config = dict(
    num_key_value_heads=4,
    norm_place='pre',
    positions='learned',
    qk_norm=False,
    parallel_block=False,
    beta2=0.98,
    decay_shape='sqrt',
    doc_mask=True,
)
Each number is 200 + 30 x the weight over the matrix's rms, rounded and kept within 0 to 999. Layers, rows and columns count from 0.

# layer 16 attention value, 256x256, rms 0.045, rows 175-191, columns 0-127
246,211,222,160,229,235,187,206,222,226,181,170,159,189,231,197,195,169,230,187,189,230,171,244,217,191,189,210,252,142,218,197,193,241,199,175,227,191,248,164,205,213,232,244,164,151,205,206,170,283,185,217,175,167,171,213,180,251,198,125,144,256,200,213,227,177,164,235,225,216,188,198,203,232,192,213,191,208,195,213,151,214,177,125,213,212,183,223,169,203,184,213,209,219,195,172,250,222,170,179,278,176,211,208,208,201,193,200,203,214,155,174,191,165,205,232,210,156,259,198,199,221,219,199,205,233,207,173
173,167,164,218,172,204,180,214,206,194,201,179,229,225,185,174,192,185,230,181,241,219,199,187,200,203,239,255,196,237,172,212,206,198,187,201,197,167,190,158,193,216,242,172,229,231,218,186,167,202,213,172,205,181,209,187,179,201,248,212,154,233,175,242,165,187,167,199,172,193,154,212,166,160,145,217,198,206,187,146,187,206,241,215,187,231,198,178,206,182,170,181,198,201,183,247,202,192,235,165,190,191,176,161,190,186,159,187,209,244,192,168,199,203,216,200,166,187,242,203,202,137,216,191,202,128,225,217
235,234,178,177,216,137,185,261,177,191,243,210,210,131,217,203,219,169,247,186,218,179,212,197,231,195,100,242,191,192,191,229,164,148,200,202,245,211,173,138,243,218,189,205,187,168,220,205,212,218,199,195,225,205,169,199,190,176,165,236,181,208,207,214,166,210,239,184,209,215,220,224,207,162,153,232,227,201,200,171,179,290,211,177,202,197,178,192,171,256,164,243,222,173,187,176,207,231,175,202,219,143,186,172,218,281,196,271,224,229,191,169,192,170,217,184,252,226,200,240,180,242,203,267,152,174,247,154
192,197,198,248,164,240,257,200,194,224,190,215,152,236,159,206,193,190,207,196,211,199,203,213,181,206,206,219,203,207,213,197,221,237,216,164,196,132,192,202,188,175,188,156,193,229,217,208,184,220,155,212,194,188,269,172,150,222,172,188,187,222,209,185,262,237,209,195,218,175,153,244,183,211,256,254,176,189,166,228,178,236,188,176,197,241,189,161,175,168,235,160,210,166,306,219,186,202,227,216,172,217,224,177,175,204,264,205,180,189,233,222,199,164,199,199,173,225,235,177,239,144,210,219,151,190,189,230
178,250,169,241,202,205,202,174,165,195,205,243,200,262,182,224,187,181,200,184,199,192,198,227,216,201,156,184,154,237,222,187,169,250,183,240,231,169,182,291,170,161,200,192,186,151,237,140,220,227,199,195,173,197,235,198,209,157,169,239,215,182,208,190,214,180,207,256,226,193,191,228,157,203,217,223,180,182,193,241,193,246,260,211,210,169,187,169,221,220,225,274,180,238,258,196,201,272,189,237,198,222,247,136,234,199,184,217,177,211,195,208,187,229,159,155,215,227,198,230,196,181,204,186,211,136,175,238
141,165,204,177,174,184,271,197,234,170,154,161,199,216,184,183,208,177,173,193,256,208,188,205,246,181,201,204,177,175,152,206,162,184,209,206,185,192,189,155,167,218,180,232,187,170,200,163,202,212,223,217,200,182,220,167,196,256,236,257,201,174,193,276,221,189,195,197,224,146,208,156,232,212,185,210,179,183,222,192,181,203,200,207,197,164,192,187,193,261,196,231,159,214,226,179,179,235,164,239,215,215,177,154,201,225,200,211,193,169,180,167,173,207,218,206,201,205,178,248,203,200,222,165,178,201,177,221
237,238,260,153,193,192,224,174,233,212,154,197,162,150,221,236,199,190,175,229,202,201,225,186,172,181,219,133,210,208,179,189,209,233,252,229,195,189,172,200,165,186,208,178,173,211,193,229,224,163,214,187,221,223,208,169,200,245,205,176,195,193,237,241,197,233,175,212,201,162,201,159,211,225,231,217,185,170,182,168,206,189,198,207,209,149,205,199,180,205,210,184,179,207,187,222,238,229,165,229,226,190,212,190,232,183,162,183,155,158,76,221,239,206,208,245,231,224,185,190,208,154,237,208,206,195,169,236
200,266,174,184,198,248,192,210,191,172,219,182,182,153,198,218,214,190,244,198,222,208,189,200,177,163,159,164,182,182,193,203,129,198,190,199,224,190,194,250,205,196,215,265,151,216,188,203,195,216,224,190,266,172,236,185,185,137,218,193,216,261,156,206,187,209,193,158,215,203,199,176,175,216,223,257,178,222,183,175,178,215,211,218,263,226,199,215,188,192,202,171,186,198,132,125,249,248,200,222,209,191,198,186,186,222,181,203,177,244,200,197,212,186,228,203,209,192,187,172,202,226,273,194,173,239,181,146
234,247,205,173,244,183,201,196,225,179,242,184,214,165,248,163,163,182,190,182,243,239,177,255,230,182,182,186,181,217,166,185,226,203,194,223,213,229,168,156,157,167,188,207,168,225,208,196,167,236,275,223,168,154,216,242,187,227,193,234,180,201,220,188,194,204,209,219,136,171,236,203,252,175,169,210,197,198,166,194,188,185,191,140,233,176,196,235,127,250,180,236,227,166,161,224,194,226,182,197,247,206,231,177,232,200,210,201,189,168,157,209,188,197,181,207,230,168,211,199,160,200,195,218,153,238,198,254
153,193,237,184,197,187,185,213,189,164,190,147,171,168,228,224,227,265,202,191,176,151,191,187,199,142,179,204,214,202,199,188,171,249,171,205,222,190,220,146,183,195,228,224,164,229,207,225,175,214,269,227,216,170,226,242,194,223,201,211,203,222,192,217,207,202,219,205,211,165,168,243,218,171,196,253,196,200,169,209,188,172,237,126,219,202,214,206,227,166,205,226,170,228,203,164,190,192,296,183,159,214,189,216,198,210,258,191,238,190,245,230,175,166,184,189,262,255,198,201,187,221,181,204,222,192,234,182
239,200,181,152,179,158,219,268,188,191,164,204,188,217,204,220,190,181,256,177,242,201,244,209,202,188,185,193,219,278,190,165,181,165,198,216,217,172,154,122,173,228,139,186,242,166,220,248,232,205,146,157,196,191,140,197,173,213,244,195,187,239,185,209,230,147,181,189,197,221,192,198,211,189,219,179,201,192,198,178,163,215,194,217,193,202,181,164,195,241,204,236,210,238,216,263,250,138,220,243,179,231,197,197,201,321,149,200,225,228,188,234,196,234,211,181,232,192,200,211,230,156,207,221,205,191,208,197
201,190,228,255,254,229,153,178,190,163,233,212,200,199,249,187,142,195,208,216,207,187,184,198,164,133,183,135,162,185,219,250,181,220,235,193,234,191,229,263,230,162,197,200,227,190,171,216,222,197,239,218,223,226,208,135,188,203,185,235,227,181,153,232,216,205,189,204,228,226,192,200,267,214,196,184,242,224,262,157,257,214,205,222,200,205,163,197,142,257,144,155,174,152,244,189,141,188,164,183,205,188,234,254,195,176,230,207,114,184,206,197,212,205,195,176,226,199,173,187,262,195,194,173,212,184,204,230
191,215,165,249,170,224,157,201,209,194,219,269,192,202,131,244,235,214,176,178,143,232,228,178,235,236,190,157,215,194,149,208,253,213,214,188,208,193,192,215,222,200,246,165,205,197,235,247,182,223,167,204,216,182,245,206,233,193,235,218,215,182,190,199,176,232,236,171,204,195,223,200,220,202,190,206,135,215,205,291,160,233,215,200,223,216,198,195,210,162,245,226,213,218,250,206,198,231,190,189,201,264,194,218,206,160,199,183,221,197,165,117,186,218,171,220,157,193,227,183,186,174,280,221,208,252,175,185
238,152,125,212,195,197,196,204,211,189,244,237,198,184,188,212,227,174,202,197,235,243,203,218,191,215,192,198,221,214,121,168,174,216,218,148,188,236,239,175,175,226,224,195,187,213,183,241,222,186,167,199,177,239,214,224,204,188,184,189,136,228,203,236,186,233,189,277,225,192,206,225,179,212,191,210,201,268,161,196,101,193,197,222,234,194,222,286,266,243,155,199,234,208,214,164,178,182,240,170,235,256,201,173,258,213,244,207,201,162,228,166,194,223,226,175,211,204,204,191,172,191,191,132,196,209,222,192
165,170,205,209,204,200,208,203,170,225,262,183,196,158,207,167,119,136,226,211,263,220,210,190,167,201,186,246,215,187,261,246,211,230,155,183,175,216,159,158,199,182,210,228,237,167,157,176,221,229,143,243,146,173,185,141,203,207,172,182,178,134,163,194,187,205,238,192,148,193,158,194,192,160,228,219,222,170,219,185,223,205,198,207,150,188,186,229,204,239,199,190,216,203,177,207,203,201,178,216,187,181,207,174,258,155,151,239,252,210,282,168,215,170,210,215,190,179,230,172,234,211,179,235,194,118,216,243
257,183,205,260,139,234,186,179,224,211,201,191,197,154,175,224,207,198,230,243,218,215,186,199,198,181,174,213,245,221,161,206,218,203,198,174,173,240,183,251,212,167,196,188,214,224,150,202,153,207,196,172,229,161,218,191,194,163,167,132,264,227,207,192,240,204,213,148,220,155,219,216,235,193,208,141,210,205,228,234,247,212,184,169,177,201,260,245,225,170,194,160,238,184,244,192,158,202,263,226,165,238,195,226,199,211,197,211,205,204,207,208,212,187,168,190,171,187,227,166,185,195,218,147,228,223,161,179
208,227,207,196,167,211,243,185,201,180,183,231,182,216,230,249,147,200,219,226,217,219,289,166,166,192,178,196,231,208,150,201,234,238,164,213,198,210,137,261,211,204,203,220,221,190,227,212,176,206,205,185,217,196,213,156,129,166,194,189,181,141,209,213,187,179,246,245,201,156,210,199,208,198,224,185,178,158,220,219,213,246,221,188,256,190,216,191,207,229,169,174,222,195,193,191,214,237,181,210,209,171,230,235,272,229,173,221,121,196,226,175,255,161,176,210,200,229,234,228,172,195,194,174,172,174,179,195
# layer 16 attention output (transposed), 256x256, rms 0.105, rows 175-191, columns 0-127
247,206,161,215,183,153,223,200,187,188,173,180,248,211,205,207,217,142,170,209,188,207,194,208,184,187,190,203,227,222,184,184,228,201,177,189,185,225,180,256,166,148,212,169,186,225,203,202,213,200,177,172,204,229,160,172,186,195,187,235,224,213,264,194,188,224,207,198,214,186,241,212,218,180,220,186,225,201,272,184,225,131,206,211,178,238,171,220,204,220,237,261,185,207,206,226,119,160,196,248,161,209,197,187,171,162,198,207,198,167,202,223,215,227,211,167,213,252,138,127,210,199,169,220,227,132,189,193
219,217,210,202,210,169,177,178,211,227,158,237,145,167,212,200,233,201,185,216,182,153,195,217,179,191,169,149,236,189,200,178,219,204,204,146,161,206,199,186,225,176,219,193,188,225,219,234,203,229,188,199,165,160,162,230,218,185,147,192,221,165,214,201,206,181,224,210,261,215,255,211,213,180,196,216,189,184,217,212,221,189,184,196,155,149,207,250,221,163,222,200,193,193,222,182,205,214,176,219,261,185,197,193,232,232,180,216,192,177,210,206,183,245,188,181,199,214,201,240,188,239,189,198,221,250,169,186
140,182,229,195,183,233,239,183,254,187,161,158,188,250,237,213,199,221,189,228,203,222,221,212,143,197,223,154,222,218,190,201,192,246,181,173,200,203,231,234,218,192,201,205,211,195,192,190,180,197,170,195,185,250,203,206,151,227,214,175,190,209,213,132,263,169,205,216,184,239,215,183,241,233,207,181,160,159,180,156,193,204,163,219,177,161,237,227,210,163,187,164,186,185,188,240,205,187,238,188,180,196,191,210,216,160,170,171,223,210,231,204,197,235,170,203,152,221,198,173,225,131,164,248,164,188,155,185
291,226,250,142,224,186,161,218,201,190,176,157,211,185,238,210,203,175,99,193,205,209,199,174,205,217,220,206,196,165,172,202,162,178,187,165,236,215,176,182,211,135,205,203,191,202,218,195,190,204,162,208,198,227,150,217,203,182,223,195,185,169,176,221,125,177,201,137,201,191,207,186,243,192,212,244,212,204,207,237,199,191,200,190,238,230,179,220,229,183,170,219,213,249,123,169,194,228,162,213,219,244,185,236,215,204,141,247,235,170,193,141,188,242,196,201,182,227,183,197,223,220,190,181,238,216,271,133
237,172,198,171,223,244,243,219,225,185,249,181,218,176,227,187,218,245,170,199,186,220,192,155,197,184,202,182,271,230,199,203,181,155,218,183,195,161,171,204,246,256,210,215,223,235,195,206,248,184,247,213,216,211,205,212,192,225,216,184,174,248,195,177,169,221,215,151,167,224,202,217,250,188,187,183,254,220,222,200,210,179,138,187,185,228,159,259,220,237,162,168,230,177,195,185,253,199,178,181,185,168,210,260,183,198,212,159,225,200,243,219,210,201,248,204,152,225,182,186,221,215,212,254,180,192,229,186
251,218,162,180,225,183,197,163,211,195,238,225,210,190,155,202,230,228,214,211,210,186,153,203,178,224,194,181,178,201,199,200,209,220,186,162,209,211,197,225,251,204,213,188,226,200,209,217,207,169,192,166,196,227,227,199,239,140,140,196,208,228,231,169,182,215,215,193,147,212,180,244,156,196,192,170,176,191,215,197,226,214,186,206,176,221,161,138,196,196,188,203,189,197,132,185,187,183,213,160,193,174,192,215,211,198,196,192,223,230,243,245,192,234,184,241,210,191,224,182,185,186,177,195,186,177,186,208
222,220,176,204,240,217,208,212,174,182,194,240,233,202,152,143,171,216,188,149,202,216,172,228,205,213,189,210,124,220,217,220,196,193,176,184,177,194,211,222,251,196,219,207,206,190,214,230,187,241,225,181,204,215,172,201,209,188,237,193,196,187,176,160,142,185,175,169,226,173,220,187,189,241,188,194,185,220,217,203,196,196,159,175,221,213,181,183,187,198,210,210,226,196,241,171,169,210,205,189,178,194,203,186,174,187,269,188,212,193,251,181,218,181,174,201,158,172,215,196,180,230,179,198,258,172,203,181
201,167,236,194,203,184,235,170,216,250,185,176,201,228,218,213,189,169,183,220,192,195,166,207,215,202,206,175,210,258,238,212,199,207,189,210,188,217,235,200,241,247,203,174,237,206,211,193,239,218,223,193,167,213,183,213,243,242,203,175,204,186,189,187,189,232,199,129,196,198,192,226,242,203,210,150,201,156,215,219,192,187,215,169,144,149,181,149,203,185,219,180,244,225,198,273,178,193,207,211,127,226,205,212,176,165,204,182,185,187,171,204,167,185,194,213,216,233,187,212,208,174,150,203,223,197,147,203
199,196,148,191,227,221,256,176,177,185,118,207,187,221,159,206,252,214,212,174,144,195,217,188,176,211,235,207,185,173,202,195,219,215,234,148,165,201,239,233,201,183,224,192,216,188,222,191,245,197,179,193,189,222,194,180,211,216,195,220,194,208,147,205,223,180,226,180,237,219,171,219,163,256,196,175,227,193,199,239,151,201,153,226,137,235,150,161,214,188,193,232,171,209,199,192,199,207,219,175,161,184,156,150,164,192,223,166,189,257,198,215,252,248,201,205,185,200,166,166,226,205,230,208,241,127,244,170
221,200,264,169,188,221,204,128,189,229,211,187,218,233,198,219,224,138,237,152,183,236,188,190,216,209,188,182,162,206,188,208,173,153,246,196,208,169,224,254,170,228,207,163,229,187,183,160,245,232,186,206,198,232,175,167,187,181,171,235,181,204,232,162,140,192,221,228,207,187,177,163,228,195,214,176,215,182,253,184,211,262,205,226,165,175,211,174,156,200,212,200,201,198,172,229,202,195,141,243,182,204,196,177,226,176,146,248,220,222,174,182,208,216,204,204,125,156,203,240,261,186,195,218,196,182,172,185
175,260,196,223,225,194,177,157,174,158,186,205,159,182,232,170,197,214,158,257,165,158,196,204,192,188,204,208,213,156,208,220,193,276,182,234,218,254,185,226,210,167,220,199,144,182,217,186,201,176,188,198,249,206,233,205,189,196,137,223,218,172,205,183,236,223,247,212,237,247,237,206,212,218,107,185,155,204,226,184,204,161,182,210,172,174,240,251,213,188,202,180,245,146,209,169,174,252,144,152,228,174,246,193,178,125,234,138,210,193,213,206,166,194,181,186,130,214,218,124,166,200,205,206,195,185,188,206
165,210,212,171,227,215,244,220,202,211,181,192,232,195,211,234,235,254,196,225,171,234,193,191,215,231,209,237,222,196,186,163,168,168,159,182,221,165,196,163,197,195,211,196,204,199,205,153,163,175,206,203,172,205,179,248,191,205,239,199,191,206,259,182,227,207,175,180,170,177,193,172,152,172,259,195,183,175,206,261,149,211,184,184,193,162,192,147,187,193,214,182,184,220,182,219,221,182,214,217,115,161,151,196,201,204,212,195,224,196,218,198,184,196,164,210,190,182,200,195,223,165,186,276,188,248,201,184
241,166,224,226,221,182,184,188,208,276,185,193,189,196,196,198,173,158,215,209,248,169,166,207,161,171,219,219,201,246,219,157,185,194,193,159,191,208,186,214,239,233,174,188,252,215,219,191,218,189,237,213,158,174,180,215,165,158,177,176,176,207,220,204,204,212,201,227,215,131,213,165,198,216,180,227,253,198,136,174,242,206,209,189,174,211,176,242,238,235,175,193,205,174,190,136,165,225,165,238,231,218,188,206,195,209,203,226,212,215,230,219,191,213,234,139,218,226,157,219,260,227,173,175,208,230,217,208
174,200,218,208,233,199,195,231,183,206,163,227,176,200,168,184,153,190,194,172,192,172,223,191,187,196,236,213,193,165,158,208,196,222,219,197,222,208,170,224,216,180,199,178,233,195,195,235,168,211,220,190,190,134,199,187,243,203,193,195,222,161,194,171,199,199,181,259,203,220,194,218,156,168,169,174,225,182,194,188,278,235,167,202,153,202,213,161,213,185,257,232,180,183,224,185,189,199,179,236,173,183,243,179,165,195,151,185,209,214,149,201,130,184,169,178,193,210,213,200,251,171,192,261,208,167,187,205
202,208,188,192,142,196,236,224,206,158,171,182,228,228,209,193,253,227,150,194,174,182,211,205,243,235,203,161,222,169,164,192,148,164,214,213,168,153,208,184,203,131,195,175,173,198,240,260,218,191,180,154,217,232,214,240,198,248,220,212,201,223,217,174,233,197,170,187,156,206,194,175,199,193,154,180,195,223,237,194,210,198,229,199,209,194,210,219,194,202,175,172,188,210,191,226,192,165,241,174,235,176,222,198,219,250,195,186,208,200,183,205,203,263,197,237,207,189,182,180,119,205,202,190,181,191,171,199
185,203,186,175,226,148,181,251,170,205,231,184,195,188,229,178,237,194,159,217,212,191,202,200,230,237,265,184,210,151,186,214,197,182,219,185,218,182,208,179,150,200,222,202,191,177,226,213,179,194,235,211,220,225,169,183,186,199,216,205,195,161,203,251,200,228,179,203,192,244,151,160,168,158,195,258,204,186,197,210,216,189,257,218,198,220,173,190,172,236,234,192,181,195,242,238,190,172,161,216,236,227,207,166,163,233,150,208,172,188,158,178,163,151,227,201,272,168,184,185,233,226,187,178,204,236,209,207
174,191,177,226,205,196,174,206,212,228,244,152,205,182,195,148,231,238,195,170,200,202,109,242,235,202,231,193,190,207,206,195,150,190,188,206,198,209,182,180,206,248,202,162,164,220,213,224,177,245,214,233,195,225,179,234,185,256,262,184,211,230,198,169,189,209,161,236,219,215,176,179,193,199,225,143,205,204,168,209,195,166,189,188,129,192,152,254,204,219,220,190,193,165,254,249,169,165,234,184,136,203,249,193,172,178,262,212,230,209,148,211,169,196,222,203,224,174,136,194,221,202,232,267,214,201,164,176
# layer 16 attention query, 256x256, rms 0.0536, rows 192-202, columns 0-127
217,163,173,219,230,209,211,237,184,211,221,192,184,204,179,187,222,167,211,131,200,196,153,146,163,196,227,170,209,221,225,198,282,236,210,191,154,201,119,155,217,144,236,193,204,196,207,291,236,235,207,184,198,269,205,175,268,187,202,251,204,229,215,249,218,162,202,190,203,201,184,170,137,142,161,200,223,157,212,198,121,210,206,181,232,217,206,223,214,221,208,196,154,155,196,222,188,200,165,190,226,230,170,236,230,259,205,216,219,145,221,200,216,189,197,217,236,143,199,224,206,236,182,159,191,157,194,223
245,229,120,269,157,190,209,143,220,211,135,213,186,208,238,204,248,169,187,163,143,156,243,188,228,221,175,272,219,230,240,221,193,205,224,202,219,165,218,213,231,166,201,217,190,197,223,261,193,173,231,209,219,220,174,207,217,233,220,207,170,196,196,186,182,223,186,172,199,133,204,190,190,182,171,212,215,223,216,194,179,223,252,198,185,175,247,240,242,229,217,207,194,200,229,143,209,241,218,206,139,217,160,238,245,188,191,187,212,261,186,205,178,224,248,266,213,229,151,147,226,279,224,163,167,237,221,188
187,196,238,193,174,209,232,219,245,162,171,160,158,169,187,244,180,199,232,195,214,201,184,214,154,212,203,201,205,195,212,247,171,219,183,182,230,239,159,208,216,200,213,185,192,206,187,162,202,187,225,185,133,211,222,250,222,207,163,201,268,196,176,227,190,182,222,177,165,209,218,159,204,213,155,185,205,255,138,223,210,132,207,202,161,212,169,170,190,197,189,229,196,225,176,271,212,177,183,165,245,173,236,150,212,164,224,248,220,162,194,225,170,194,188,173,220,239,259,230,167,180,197,220,201,243,231,182
197,168,235,196,152,173,196,216,187,188,169,134,175,142,180,224,172,265,199,243,246,185,189,232,175,229,194,177,194,224,202,270,222,207,188,206,164,195,215,253,204,208,182,170,202,217,189,190,203,160,191,206,177,229,208,202,245,227,143,236,188,261,180,179,192,147,231,200,155,190,206,168,226,202,220,224,240,189,205,282,173,228,167,240,178,197,192,212,202,188,211,176,211,196,203,230,209,231,196,174,232,133,248,239,166,228,194,186,177,219,153,198,296,241,219,204,222,205,251,269,200,203,236,183,253,216,188,212
163,197,255,195,134,195,263,187,196,209,189,170,205,169,182,244,235,178,202,207,176,233,140,198,177,237,194,206,236,217,207,170,163,181,232,190,206,237,208,209,237,200,181,253,195,238,129,179,210,178,224,199,193,164,162,130,190,164,259,179,189,168,166,187,182,187,198,165,178,253,217,189,247,216,152,174,161,179,187,228,153,170,200,201,160,185,217,143,221,234,227,210,224,236,135,185,180,243,204,180,225,228,214,190,212,162,210,264,137,190,152,170,152,232,170,192,229,202,212,245,236,151,227,192,224,192,178,158
253,231,218,222,203,212,221,168,200,171,195,206,213,185,214,213,183,192,187,238,192,181,183,185,189,129,164,200,269,152,245,224,184,213,234,185,233,158,182,158,199,192,170,190,239,160,189,158,184,208,235,188,167,226,236,212,241,236,195,196,200,204,182,178,179,185,201,189,238,193,191,229,208,206,185,191,178,238,203,191,197,185,234,211,155,194,250,191,197,209,212,210,257,204,161,215,161,235,196,182,211,206,239,171,200,207,227,210,191,202,176,179,213,263,170,195,187,237,230,205,213,187,188,189,198,223,147,192
209,234,227,183,199,242,210,194,214,183,180,179,192,175,207,214,196,223,178,179,189,192,192,219,205,247,201,177,222,195,166,180,185,171,190,241,169,268,193,201,186,198,202,201,217,162,158,213,210,208,228,193,176,213,165,203,180,194,205,168,188,183,163,197,196,168,209,206,183,245,196,214,202,179,196,217,214,189,148,199,163,186,184,202,202,212,119,181,222,222,210,166,267,211,221,141,173,212,247,184,222,251,183,264,185,204,225,222,231,202,211,165,174,208,225,250,224,196,250,210,176,184,190,168,221,242,207,173
176,226,203,220,138,233,197,188,161,184,224,178,191,179,204,216,251,199,210,198,167,219,200,218,172,199,221,211,216,161,210,182,168,177,196,184,268,173,170,207,170,186,200,236,165,176,130,141,257,175,246,217,213,186,200,201,184,230,247,212,187,197,210,142,168,200,171,173,189,222,181,215,204,187,169,222,183,186,165,177,221,171,200,225,205,204,181,185,214,213,201,230,261,229,204,200,182,222,178,168,201,235,192,190,243,142,172,236,191,257,198,151,214,235,204,186,168,215,219,218,246,206,187,173,216,213,146,172
232,181,194,231,158,261,213,167,198,297,280,213,194,191,223,144,216,125,179,188,168,237,227,212,232,185,200,203,177,179,216,202,190,215,226,183,207,237,235,216,280,201,183,219,156,222,237,205,195,227,166,186,162,208,200,228,234,201,219,200,220,139,183,191,257,217,234,178,166,163,202,228,222,221,163,201,195,234,181,205,182,210,182,224,238,158,196,258,199,243,205,227,121,210,175,195,187,159,205,197,177,171,184,158,174,191,173,157,227,160,218,205,198,180,188,217,209,199,173,212,225,200,198,253,210,171,244,170
178,238,205,169,257,177,160,242,248,224,143,231,209,206,177,173,248,187,202,185,216,213,174,187,196,189,185,222,166,245,181,241,230,220,222,205,201,235,188,177,220,282,171,200,152,126,204,202,202,177,178,273,270,186,205,193,205,209,180,214,197,178,192,193,249,235,164,126,198,206,216,209,194,227,168,195,187,132,228,191,160,190,188,125,162,247,206,218,162,191,221,187,187,175,229,195,292,199,252,238,226,243,139,246,221,200,207,203,183,203,216,168,172,225,195,219,206,151,192,165,188,236,179,165,212,209,223,162
192,241,218,206,194,216,155,240,231,197,203,211,219,199,207,224,169,189,185,180,163,148,146,251,165,187,173,229,183,221,212,240,146,209,236,220,207,223,199,238,274,200,173,216,277,154,188,188,171,198,163,211,178,217,173,162,215,217,229,201,204,236,215,159,241,184,172,226,229,191,117,166,140,169,214,169,182,204,206,163,192,219,227,229,163,242,163,198,237,240,226,218,226,257,181,180,187,194,218,181,281,185,196,193,202,207,194,134,157,215,199,205,196,194,227,219,227,261,202,269,167,220,172,191,214,233,161,188
# layer 16 attention key, 256x256, rms 0.0508, rows 192-201, columns 0-127
157,173,183,214,215,184,213,239,235,160,197,270,207,192,232,179,240,183,241,183,160,206,176,155,200,175,201,199,199,204,208,214,286,230,223,188,164,189,192,187,183,194,185,169,206,190,213,242,200,248,179,216,236,213,290,162,262,174,212,257,151,161,231,243,209,204,156,145,207,179,167,145,126,184,170,184,249,198,230,170,204,206,203,191,229,195,190,221,198,186,237,205,193,178,197,194,163,177,189,211,194,149,201,181,206,217,214,171,192,200,260,169,214,232,194,223,192,174,208,218,225,239,170,181,209,216,190,175
180,221,190,214,156,186,194,122,216,237,171,245,214,180,237,202,233,196,215,218,177,185,207,191,235,246,189,233,233,162,185,186,203,203,226,217,213,162,220,202,233,179,166,210,155,196,279,232,224,204,223,193,223,175,132,192,211,225,189,180,161,191,180,183,201,191,158,150,158,164,183,194,208,244,209,217,220,238,190,217,203,200,170,204,177,186,237,191,230,202,218,223,212,205,212,235,173,178,194,232,141,172,159,198,228,217,164,169,195,240,167,209,207,172,200,258,201,164,124,173,158,224,207,228,165,187,203,236
226,169,226,187,201,256,228,223,231,196,210,208,197,185,186,194,193,164,189,201,220,212,222,230,133,182,227,168,175,217,214,237,213,217,186,148,198,204,211,190,214,185,183,177,227,196,162,148,208,217,181,190,148,217,244,223,204,204,215,165,273,202,210,196,197,199,259,184,205,185,225,162,189,214,195,164,125,239,149,218,206,166,246,228,208,179,227,179,198,212,176,245,171,248,209,213,194,145,129,190,243,208,224,184,206,193,216,232,198,178,176,203,179,174,199,195,238,238,195,209,189,217,217,218,233,215,240,168
173,202,221,177,196,215,238,198,189,145,160,198,193,238,178,202,180,237,193,224,212,178,215,223,178,183,235,169,168,172,233,235,215,184,185,196,209,231,222,264,190,225,185,125,157,242,162,194,223,194,209,236,183,200,242,214,197,208,160,199,171,200,133,206,168,161,244,197,150,254,197,175,229,218,232,184,196,225,189,286,213,207,152,256,178,178,192,171,213,176,231,199,188,187,184,206,233,179,178,197,207,134,209,216,187,194,190,186,203,200,184,205,194,218,180,201,233,229,244,235,190,214,175,186,203,254,216,174
187,193,245,207,153,201,238,220,223,186,230,194,207,213,200,243,207,169,184,181,216,183,220,228,169,207,211,221,195,235,224,252,174,178,216,189,188,235,229,202,221,218,197,198,220,211,172,239,150,214,186,182,193,206,170,181,179,147,234,230,161,181,192,203,199,183,210,217,234,253,215,160,212,211,156,175,204,156,133,182,197,160,211,148,212,168,175,172,223,234,189,199,161,249,163,153,165,249,203,181,225,223,205,204,264,169,162,245,169,158,163,173,153,198,185,216,230,241,187,247,181,136,191,222,212,215,185,154
205,198,182,167,202,237,218,187,229,178,223,224,179,202,165,221,177,224,181,245,176,155,152,172,185,202,168,196,238,209,228,244,219,211,256,212,226,194,196,179,157,155,189,183,166,172,241,171,205,198,235,214,169,194,221,223,190,194,171,209,179,166,137,198,166,214,179,157,210,185,226,240,223,227,218,175,180,263,207,224,180,200,192,211,160,195,212,183,167,185,218,202,269,178,171,205,203,223,217,176,215,194,224,185,151,205,221,187,196,203,222,189,220,201,180,211,152,210,139,240,169,186,204,198,215,195,180,199
223,178,203,203,174,220,210,166,204,195,219,176,233,198,187,199,227,225,193,182,208,190,247,220,208,168,199,205,180,186,171,217,206,143,209,212,170,226,177,175,197,221,187,167,263,172,191,214,203,225,209,174,186,204,153,197,198,223,222,209,183,180,241,202,194,163,211,213,230,198,237,180,231,224,210,183,211,162,160,171,189,229,201,163,225,211,164,201,189,227,165,212,170,232,198,159,180,228,212,181,225,226,241,239,203,184,192,225,215,215,205,213,181,222,204,218,200,192,237,242,209,166,197,182,221,200,211,192
224,184,208,182,189,232,184,172,202,186,205,181,205,234,210,176,211,199,179,176,193,193,202,221,205,230,214,207,181,217,199,224,178,182,242,220,182,185,229,206,185,253,185,235,195,194,191,183,217,166,232,167,187,209,162,213,194,197,227,206,198,188,217,202,191,231,206,230,219,181,220,197,220,217,203,170,220,162,150,190,210,223,186,147,208,181,193,233,173,246,141,217,224,227,223,215,138,216,167,171,184,243,221,178,209,143,138,232,204,222,199,203,154,221,190,193,193,212,193,200,210,202,176,168,247,190,200,187
218,218,216,242,183,221,166,206,234,249,216,230,210,183,236,217,224,140,198,192,124,187,198,254,194,219,198,251,215,253,260,223,192,219,233,199,144,190,245,205,224,153,158,202,217,228,209,170,211,235,189,219,205,197,210,193,225,197,188,206,203,236,221,172,231,219,247,156,169,133,212,238,184,190,177,243,163,210,206,231,178,202,206,184,225,204,241,210,193,230,208,218,157,240,189,171,211,168,182,231,183,194,193,156,185,204,159,165,176,135,219,215,233,178,194,230,217,180,173,215,176,225,197,201,187,160,190,230
154,203,228,183,222,147,199,204,183,204,221,196,216,164,187,180,200,269,229,161,179,173,124,194,177,138,140,185,217,204,140,238,235,176,180,207,220,202,191,211,258,206,254,183,162,163,246,209,192,164,203,241,241,217,170,197,188,154,191,192,184,188,222,162,297,183,131,157,218,155,212,199,159,268,189,171,197,140,262,203,212,230,196,129,170,218,206,212,222,228,207,172,142,187,236,223,240,202,206,217,259,211,212,202,217,191,222,237,227,152,209,190,192,241,172,254,230,153,194,186,176,168,200,139,158,171,204,188